Weights of a small GPT-style language model, trained from scratch on English Wikipedia.
Architecture: LayerNorm before each block, attention and MLP in parallel.
Each number is 128 + 32 x the weight over its row's rms, rounded and kept within 0 to 255. Layers, rows and columns count from 0. Numbers have three digits each. The size before them is the row's rms in percent of the matrix's.

# layer 13 attention output (transposed), 256x192, rms 0.135, rows 248-255, columns 0-191
099:147100114157203092169137093108099109165113034147141169088148100115115126111133119118068181163150157169127104141158157196197166102107102150121175093086086121135098137136131107137161097132134156181063118125130053155085089180105121122153142166109142144195073166065139106105089081087130089079121143135099117087092131100079176095135108083171100132108149082152145153141090132095154157160103144126111108183102092126147191122092090142086164124105145123126129090100141147107124110138114136141109121185108185096074128123118093083106106110112121131182189141105129058080123152119137073111
110:087153112130133100127190170163094205191126159114112136133147143121169142142162153131124086077075085130081125135094104128185118132113113145121086109134120120214130096102161120071077164119152133147113154179183128087100097149098134104120080143189167157189116095150201126127168122148099094132112173155080135165154115176099113072152111067163158094132153151070153170169132132117110132147159196074150187098134118128134148121115131118175168130119109151116141123164178130180120146111124133132131148107065088107151096087136148023117158143173101102124129155136102100174118202132120157110
098:177139128138108150152166112131129118187172147092124119121131113095104142091115080170081160123160144140065096093099149183116118156140200083185091187224125131097126106076083200105175124109114127145173165089158136114124109154116085179129112155123127095110141148112114115132134137162121088159150214109123108116156165100100098197116166116155122092098133143115139129134093109105180150141092076152128090132165114191134156166087097158129150080114116178145115077119129119172167125146101075155142082124160142146136087081210152141177126156116067138120172113092158132092110073146183139081
100:151151104056149089135104073114202086068153121114143157183108170151158151104122127149130122108127090239118093109147146086139087126082105113151130073136204111126113142111095137156129207147104125119133058091173104127118168115126177084137115138105185069078139082136115107170074121186131062126067139088189146119114156067102116167108180105136128123105153113087135125157145136166117121110164096088163115127115162135109145086180181153164104077112085114147087127116111083115162092106150130139195120119138117158107161113109124128148111167143129173167113107116167145083146095083124097124
104:177087099094137113152144140124111119130142115161124194204146060153181103089075103198107098149116158154128131134137156117124112196117127145149064107093168089156123126079067163122159129143076066112111112138080112161159153135128126219082153139121179100068099166115175098144141187158126075082087136108183127141163132040114102151098156099118071064170142095102097126084153102153148111129131165140116155075116172107124137114115106143109140044147128091130099148138103132106093109115127118194141138090122131168113116128085165130086134139128077060133132151113102083142134152160139106131
113:164104170124154134168143142200121164161142151115117111145156081099113142168119133117151092115128185141199143129122121187143124157162142125115145143143142111195084092097140196135170137084138116114133116161106147105077085109119089112089129155165157110162062146116166199094079161158108145119087123112125183088108175118169122161076156113140169105093133105122093088162103135172105104161145144120135086202104135089084163143055155079096173120126112156138121121135126079152129203154090140085099135139166083078078087122188130118148158112097164136144114080091138177111122055098187135072
110:145142147144144146145186128170126101130134141146166181125176122099135168150132146102168079056093079140255089123134127117095106158152103193111102138098136145124136122149065095139127120081138139177171150135137135077151172108079155160126135071148152144099139080073204147149084135139133158121100107183124119111144105089156110189127157124128091217130129122162166118113102073122088140104158177149087124076193135141129142107095127109143148190107123171100101111139145170120153130117135131071133165153119094158193127123177127134115108130094119155142128119133116144096113102135094131134
120:097101132116154096117121154098161145054152078103130124060112137132060087166119113124113132141180173079055157089081111152149138125132204122131188125092099087163117165165169116114156134199122132118196110135112176130075078118120116115094170155163116153179105120158106150099103059106134126107160151095139138120138174143140184113149102148100194137113126112154102103152105211108135105175125099133108093206073149122140105177143214136097061128143166129106141134127073144124144093102129128124061107126164127109144108155154130118166120135104117103140143162119184164184139144082174104119
# layer 13 attention value, 256x192, rms 0.153, rows 249-255, columns 0-191
094:125073121076180140085169143111108124168136124114144110152104104106136150140111153086189106137095069095133204096132152102130116140127130109127083167167114134111163092117111081091092186120112098172099082130097105169184087130088113179170109084085150084159130150078151152101178083160098071164145138132107194154077122129107181082130106181135148109145170128143176129151116153133116221195136067132165118127126121171155115153141139129127177064180107176159160126153116140080156118137116130160170134157123107152105098107102207064129080110132077087096133108089120086138111118106095105142
093:166130126121100101094127109127124108125133094124180125130115124180081093070133135132112080179156105080138107089117117128123100147146039147190107145191125162114167151156158175122160178126099135227124142183218137153160100111129160131149167190125188096113139103112162105129142122144079102084103188106063110146124140133134127096148166126093148131168129159177155179115092125176079176131140170120019107132115086127158184132181118100118188151074103144094152116122120106118137144147118111037103129119140141106179094123101095145157116107142123123153137109072115094121118086101123152115
095:077209114107109078110117109136147114160125140106143109106139201181152196088135169153128170111101095155105125159116109079108058202137130090107132168100165072096102129149143111133111117139143170085131128143053096110084123113057123109122130120110093180132060137165142107156065182121159121152127220086145078148175171169152081156128209133083100084149127143083138103152100166143122126162177109135146183124156105167162154113180131134125185140162127165094105117121143060121111172085164098145127141164129137133128128087102143116151111134124136092147136140072076162099143119143149114105
100:131134093093167119172176132130217098170086120110111156128193139135172114129119095191065138128112129157081143062090091126143108170117154125135185128120174071125112141127133100123146079145196143107201142148088085128092145109087133126102103161085134163165151133096172120089089128093143090117158137097111102154203140179116118135143125100087080124097171147093165193174102087133138100127139119160098102154091185124136170127133104193106106157142157085119091151137148065153088140099113112103167161134105141209123127103109146120098115152081169135207148154101081125179120135183142142103
102:103075160134124134126122060162157180178086108115169117142094138085094131100146148144165122118128136074175116088070091148130146145134125127157099121168078177091094103168124110132172130128140190151132107121101188109125091122119107156084096126107158162098143108059133094187151090111114080150142149107112092163117153116145098088098158144174152164121088149187136092169067143152098148133110131095182108161087105161184195124078161078132140136133072204151108136161141117152131139194063110215117163144138121115122113104168120173167087210124158141170160125136146114140137058123154142132
110:087104134135124162113110097089132115130116157088138104150151240099144110127176179048162140124131165133117141093118182099172084111171138123108097127144124097096119159080080062107143207134152135138183085097108161118131156147123111169168090095084112155100189131139103159134115109151143126106145112167211134132095160093204095158080139109142068115119122145144121127157166096154140146066121135113107132171125142146111096138139165075147079205143080167119070141145103210083151137083088139165125093099122132101190104135155111147088108107128117143114112101153124170138075110155070135113
110:093120175130100093132075182152100132134146086129084185128064102178144088124172086101133115155118136114150105167141111146114159121069131165140071095100108172142108124124107141140114117189120136123155143085132128118104117126171112193157159153191142127108133094091068096118124177090139156125157137081140190172122112099115148089128129156132161176176115183138051080072181149107109120096083126088180147090090080082173143099130143123129171090066171110170146088081130104188102126141139131159132120160169184124052146128147130174208146149168151135109108097080170112114136108139135132174